From a checkpoint of a small transformer trained on Wikipedia: 6 heads of 64.
Each number is 500 + 50 x the weight over the matrix's rms, rounded and kept within 0 to 999. Layers, rows and columns count from 0. Numbers have three digits each.

# q: layer 2 attention query, 384x384, rms 0.0361, rows 373-383, columns 192-239
# k: layer 2 attention key, 384x384, rms 0.0355, rows 373-383, columns 192-239
# v: layer 2 attention value, 384x384, rms 0.0381, rows 320-368, columns 192-239
# o: layer 2 attention output (transposed), 384x384, rms 0.0352, rows 320-368, columns 192-239
q373:568448626519534478478454520521533531503497430497555512450527483508443467448491544412575538552541560501537469590499515427474514534481477527454535
k373:540458492499485500544545531514566508536470486529546535608512455485466573457507554479521578549557475492565486459558574483505564540440452522494479
q374:449469501500501514511541524539482508487499575504517550504542524593420390442456539474482465525516474505473548451498534546477441513551519497578493
k374:402495585483524474510518587566506521462566564504534445480449484430540413426467572431488458507474497479553546526492523531517544538467450502464524
q375:512541446465504550454522513464466493510540441429554452481511487382521510515520564475621480443405516513516460448508514378570494549489509470506558
k375:484543471538519532472432500470599528479476574457532481548455540486561495556462515466478509448487460506403595458615417513494491461493479461484475
q376:557488485555539471514431464543546468494530512545524526538489489434528518557487517442527515492452455484487422622476456426422565469509434540537446
k376:514532608504454509502532503460461510402554556504579483491518448511496406531453512505574489423477506527518487515464510461481466486420571523507481
q377:551532479547566503531488528546519489503537572478506498486523544535491438520455541543487409453555486561515592542485486511449579455546430455550494
k377:517465509484447431461544536495488502489457489539469472565446528508533509541621603503516526548506481524553452464544457468485530570480475488447506
q378:468573467466552570448421543471552428459530440595554510518462485502424538456489556494542551521509469534561411472561566493500447530475466559543485
k378:483525486449459612532430509450476508565541463496593510535460539477512567490439449449506494501525473408476535516583593428508536517518489440520494
q379:442557503490518570483543482510456477500484455528496499505552470529472500447492544533460591577475480526480476386549489544437476532503491470471535
k379:492406465503486607514462514516516527497533427536578520476453475531505569521516504524517490479546489472445516441505512514544480506508467434541512
q380:479469531474393486549467511495507446512488515476458518494518563517501467408493399517413522461577449455419484498499467516591465512493547464542520
k380:418559527543488346407466544498530532579480587480490421540546495477554540531464514514480503505534488491502475528516423451469615515520503423464485
q381:455526470492433489547511467480561501489461514505482535492455473561521476475523494492555490476501528532463554435479469537469461489481469443469506
k381:526538455516525527552487517505430495543480584476547548476558543471505540527448503513473478428466526460483515478488623540500503505502469520546535
q382:479460547554489558392562466528499558489471569488512592484530472476515523452438463463422493537495551506521518465453520506445450457554442491479554
k382:541540560419504557538501506495528541441503435453503475569476506519524457578487631527468543542508517543437472496451496495540497422514510565492456
q383:566516524456525470599538512508462522566449500434499482411518509455461393463468426558438482535598442482430589486592557562521417595449532489526554
k383:512424501557491495469487461550468536576425456590515522535497456538488514537533485578430460473486502499578500475475520485386573430403483414398426
v320:560558488523471449497455540424454533515518510450489451428466474480502475593543481536551507396420481496445475485461561596424442540457513585502471
o320:451422493472513479510498468514555513386528519548475529484550448587453454457486456549473553572511536534461530448433511556552448451554535504496452
v321:475514486488444383487488353541465388489517489506572524475516488458456460543502498471494484471527497531545463498451463510536511419519517588481436
o321:613568542488493509460521422564473645533582389578567540572439542496438506523478576491501483513555479525508548567498439474526474449556456469531548
v322:551503374575550479531472507489478463521410457465414537539493497529557537556518460461376551547490458501511561520484525513357396432456440558468421
o322:425487476493528459531460509503560406474459556565497509483480442516619571493504538450482526569351600590459458551498491497503537514534462548445450
v323:543518516544422498557505520450552577540485492447478452540506524493467516564529462543546518422476513485452527501484464534522449516438583490498481
o323:441464493447472455532533529501503490464488549494486496497511462588479412435520469551432542563502522561473533444488492572538494458530539499501514
v324:424468532450525485508513486514527517535548482472485439494438459514500471461474442559619468392512479432528439468469494524526486461514552460566407
o324:516441503472511490512566519478525557531550444503491497502586547588439424466529521516475586512608543492552605449506461512557449511494502474480488
v325:533474470539606364450440409527498470530529455476527500496520530420445525487526454520381456469497463464547466603462470479402470479560515496494503
o325:512520537534513517457501445547507536581511453517510515524498509539572489446474605515572476567526586539517524578486481488533494513523443552466475
v326:539545429488457602455538562448454609477479529411405473517539544415508605523518505425572553468455553477519570481560513501506404619495462476535505
o326:448537511440493435557505593519503422494536596523501500462475421476568510439512473495391549581383504555491465497498551524422482519496452497355573
v327:533503479545564496435536472492484471520540559527541586426585557448465462586491504503415453510437583506511562511569507516536496588500474567513565
o327:491513554503509542445461501559465524428484533493593428492421387371482536503460448516583429491438387549451467596454485501439484482536486560479547
v328:548526545493435546444573476497540492525536513525478490606545513399491521599497499550565481583434595470533495503513467497567437443505465518555534
o328:528568556505466525541532504551473518526524480457495478548450503406576488561438486484541463464472408505504471536517498513483499535503454455438562
v329:500464448536503437517426479401543489533488478513562493523480477572568494556460417489467510552527434535523486536491463430457523501567462510512447
o329:465515550524533557448476457488492509492486429536451480509486525470525571477552589466546450546468561474504474543499439470500584568487457521486510
v330:533504504554517508501523592400516538525518512493496513433475505477458506463458473587416519466496537502490470441485547566559502557482539418483584
o330:492457459471544501511453511466514527480539575475506522445552492526437494449578459521442516479537479499479521448552586457487499483469566556570421
v331:448484442533551496492508418496558485577445516453508480478487530399582475557487502466379486502517513484545505531496470510394474517500491531491510
o331:508518564552558470441490487557497511489517468494490511478494420438554558477493562477574438546481556598535471566516457504471527494530491515502475
v332:546530507459406561477579516590441580460523524443492422495495523463447507521571563418591572582405392465440548537513513477516431506456465654509447
o332:459585429466406442548489486478483397486421588570479531510435442512587462586420446493417445507405458498462424438429566609532419426561561499486544
v333:496508532489435686534585523490396541535581522436567562527474472555465473554524553509609567559456392468468520492591519467588447546454517537544530
o333:483532500463403483515515493466456419523423525502466486584446482544530471527465450472461427487486464434447463481488490630526494440532447429488604
v334:514518521474457523528546505503403522454478502508489449478522495427487501487503538473460531403524505455449449438479489490542606533498586469473470
o334:540452447479498451525500474475494531491531552461544525493531509558405486521496476528445549491572489466525539468488513483523472460511572516572520
v335:506543479515551457554532491489464487475511486512558498401531536492470470450491564451415461465482526465468505467512468495516548491485573605524603
o335:502477545481460548431490397511408530484498471449576487540475503447457528544482523514598441473541406482471499548462476533536514502504560547522559
v336:482479487448535385553457517367478493435577455488509513477496456477602533437440473534505460474529433486535373582514479550449602575533549432486389
o336:494438497482544502471524505489564586476525491478493523464604550619415510443579552484446586531583566507505638450494509448518455504482507542526409
v337:476538503422511579478599488608424564509560598547570504391479523434430456548486519502505483471440468456567444505591472434551471521453499460534400
o337:621618543509470513455602466557450579542544436470532496548407474427476537572347579450523470510481447473537497528508512606512400489502495490459541
v338:414540467408567589541493521383520547486439536465456527443504422597584458404485493476526556538528526553451421491646513511574499651475425484479556
o338:439446546481454505488445523439529479481438531475514467480530491430504533552585462506518475447500392422502547459435472448501511500472496464505554
v339:481502502435463507580475545437428512439575567432551531457481528543545482489470546522585617436455340436367488595669502488579481571399463552515386
o339:466496545446407543435556472464511475466433554477489496537543465573498500497468469483422452521521491523444586431393520645574405437492543500526565
v340:478549545508420553530454509468475538473585471444530556485503464541557481502514530515548560479489439488462455471493507554535525510492543548468498
o340:482455442490513517511536542473482475512487563532474502521506548607409403465513463550389505489565521477477504440527512552548502432534549489554484
v341:575513464508487536538479635378478537484555579483476557450468435533547506505482468529613472447471490500560534496569503527535407575463438607524423
o341:386458517453482482486507534474538462406458513508463462470524509470482524491553507513439560542447504531431519436447533550519432543497528572437403
v342:639618486520474479492575454569432575501528479476437467440530567401416544634582524436471485522469539486451595497472531536554553468420523633494565
o342:484528420434447425524462460556472444428504607523547546501412382471520497528404430510441484524373408587423401492465598551469432440547591542463537
v343:528471468454372641408521564564446610449496491511561481551488449495443506450515577432576460512439529519450535461487514507549415520463490563518476
o343:500485434524466463611519550446417460503513499525459486476457595578490413496475408532460537464516499447487443503491544526530493490523536451481560
v344:484473514440532583488486581436533554464497553502515504476466422614465471487465546510562472383503462493432490481513530511622561513480536488452453
o344:492444462484500477534492513413510519510501534451548498479559553549430491499529502517429567436561480434497538441495518469530483508458563514561479
v345:445563440452458530460541385492491438483486518467540580512552545507415463433537527416484530530499508494517526553539525487485535469415470578500444
o345:560551526534443519480530463552521535518492441543533463530450474452555542532461537458544393479480482544487506573431447493473444446546466488544584
v346:587514386520568564535432571441495539503446518532454539386547466570506544406543446458426465429516487483481488415544473518448477540507458546458465
o346:502449498501522432446458473502517492429508487536545525458512467511465573505497531489507605516485498480447508495477542473530482528457537562503414
v347:530538524461549584514524575468411536503500551490480527439563526488511494466538582460531500485484554527419532423527537542537526574477521523506527
o347:498469460464460481519493489464478506440514577489565522483508461501434508515469458528448567459510422478434496451525575559514449492492611515512455
v348:478436612556427402310496425652519352482537458522532524557484472446445466481486548502515454620565536567540473548423478504510582425588594498472524
o348:577556479554551524584537493536477482630520444439488469546474580539548459516474473499534420443580477479569459599599468417475587530499402448494530
v349:483522483507507565499530461593533514526416514502477489451513446526533477471513456425545437464439524530507572559586531451510369585524448537503428
o349:464525537539472508464477474494513462492468464505523460495469496410616571510469538485598511489456469445491499563463465503525534548464431470468523
v350:632562509574456455411541534491496546574467477441507567563505588371537508559506508535395509555420574523518599489485498560449444541564533522571593
o350:422476495448540501529520503566488432468510591489475482482462396519524434448499409572485491550472531656449432539525510577473497468548509529423506
v351:522532493507496574540512546451555553545528421525434486500466526409432492548488506491444559469437503448497475487509560565509514552479525490477542
o351:470468478467556452520503551454502480508515598453474509463511423541493431443554452570418542563501519579480512468544489549472468522493542533484491
v352:464489545490518533504519551470546510536494531477500527468531451579520515479481547461472496458446484508482537435560527547519504563492457557462489
o352:465458466487494466531468530454520480490521579538523544479526494561422458468564480532405566527554523504453520436503486496498506466499563520536485
v353:527532491569487561598431628513524579507470532528457484514469421584550565539480414499518460489563439463514508467472522514366418451530484543462427
o353:415439475513571482482441547502541420453482513583472525414575509586508553405532461516482612530429603480511502444505496454491580482486455537505390
v354:527466453582493419445480417508512390499467495511478491540513536442517513539494463510476466578505519558536502576450444432405546449495493516447525
o354:516546516543543508460472468540485479508479435482496495501489493412558550524486541479577444533420516524532472564515484417476554547511450531464510
v355:564475505510523445429550454586497476531491461517497386553493537453427490498563553427464418609537565528516521456425489529509521403516496481512529
o355:534557434541536468551437472521444509534540520480526526454449494448540534528519507481528468460482430518484441581590598404468518558483533520485440
v356:448543535463542527476547470494493491485544523479478572468484534477460510469441515501496579481513512507473502512520505525539599536468577480514557
o356:529520471458500452507514502484535528503507552507547541528517479520456467525486500499408510512486479481467513436482513517483485460503568520528522
v357:492535421615518642566587437476406502546475534563514572488563476399501561628515560503475484497482555500429503408601563400492603582510493519490511
o357:601514486532537403529491480546423462482537512461581510475437487447470576545418440483545532500455446451573438547484487468414517510469407494422623
v358:632514551607434397444540564525542446531582421446594589539488480374431511608486543572472594642468547521573546546530480504499517467569574594430574
o358:487547476493567555509578535565488457539500555526427474530435495529534452447487444522446432549512556582453431534572558576483490480537487515449458
v359:585473442555541444423442458529542498490495501474522487455499548503489473498500521442446521562500464532500570437447484524489447360463528538506524
o359:498549469526489564495454464502462504541471494539470505512432496460574555528497535490475434490449493501466395572544547505515571541525490509494500
v360:508538524456347499452535446425440533494499440437487424478527458408471506552528573509470502476456482489471436494517547542565578539448553471512528
o360:492491448490492452544546513517471556491508528448467489460513475544424460502498408528441455539561494600517522465449509522465427433543534481521572
v361:503435456457504456615371509414581483445527473575518462441498443512558507463503503506469485466576527530504431521429457487468621395566523454461379
o361:535505498548556474455498467504492602461514408512515557423507596542399579517542595466523591494511544484542560473468469392497529558453547551582428
v362:535522475521565463458514390537524396518455494504497491429559489395432457496475495511489483544490500478524519594485477463506492450547474511508559
o362:531558542533513498450493454546456500490497423489524472523431485384544577551458526477592430525438457514498466563485483493457517547500448507425542
v363:437485542465543515359572440561476447510465537549497459551516560410480480556506567486537499549545474442579434470434481422496518450531523437553549
o363:627569573514506528502550460545441582572597456426501497563523502425518513557449524487560441444504457507623498551550501470439540502510479464443606
v364:539552509526405460496555495469530493533514447491478481547490484503460532584457495570471520482485525508530529488429478527475503524461557514545539
o364:478452484478492503563540545530539486472510540504482513510502470557498429458487438551456491553517512590460506478481483547526463443564492483474498
v365:475563514484457530518536544492460501495503501490450447521447520502508488486483509477544558454453507462470462437450554559540501551449559486480521
o365:495451468476501446545507535450529522492522563480492497443571483565427432479538458554428548511556523533515548423507541483512440475521591486552468
v366:533564467533453615580536513551511554501478581473446537487531457580480514560487601411465467580537497528447612468539549533456504521408509554467528
o366:476529445574451458524461541565505410478484547553487513475427448445594591545399438451509489497371458484445395536465527519457541447551497493503531
v367:357472481492546536546465531490600467575459449525464469484467595519489466400468453650539551559459490548456439479537501531532465470530539389510596
o367:428506503498564481368490583450607512453461484448423467473593423459488436446674499564520478548558539576488570421533498470539540578451574496537421
v368:520452525504424566466496593490558547506488455486500462603457514488392510486484561488507468505470486527494489520454532492536481526492487454512556
o368:448479482490514468569505568439473435478477554457439480473507511548500414466534388548460534499526504534494453465527553537509504533453552484485504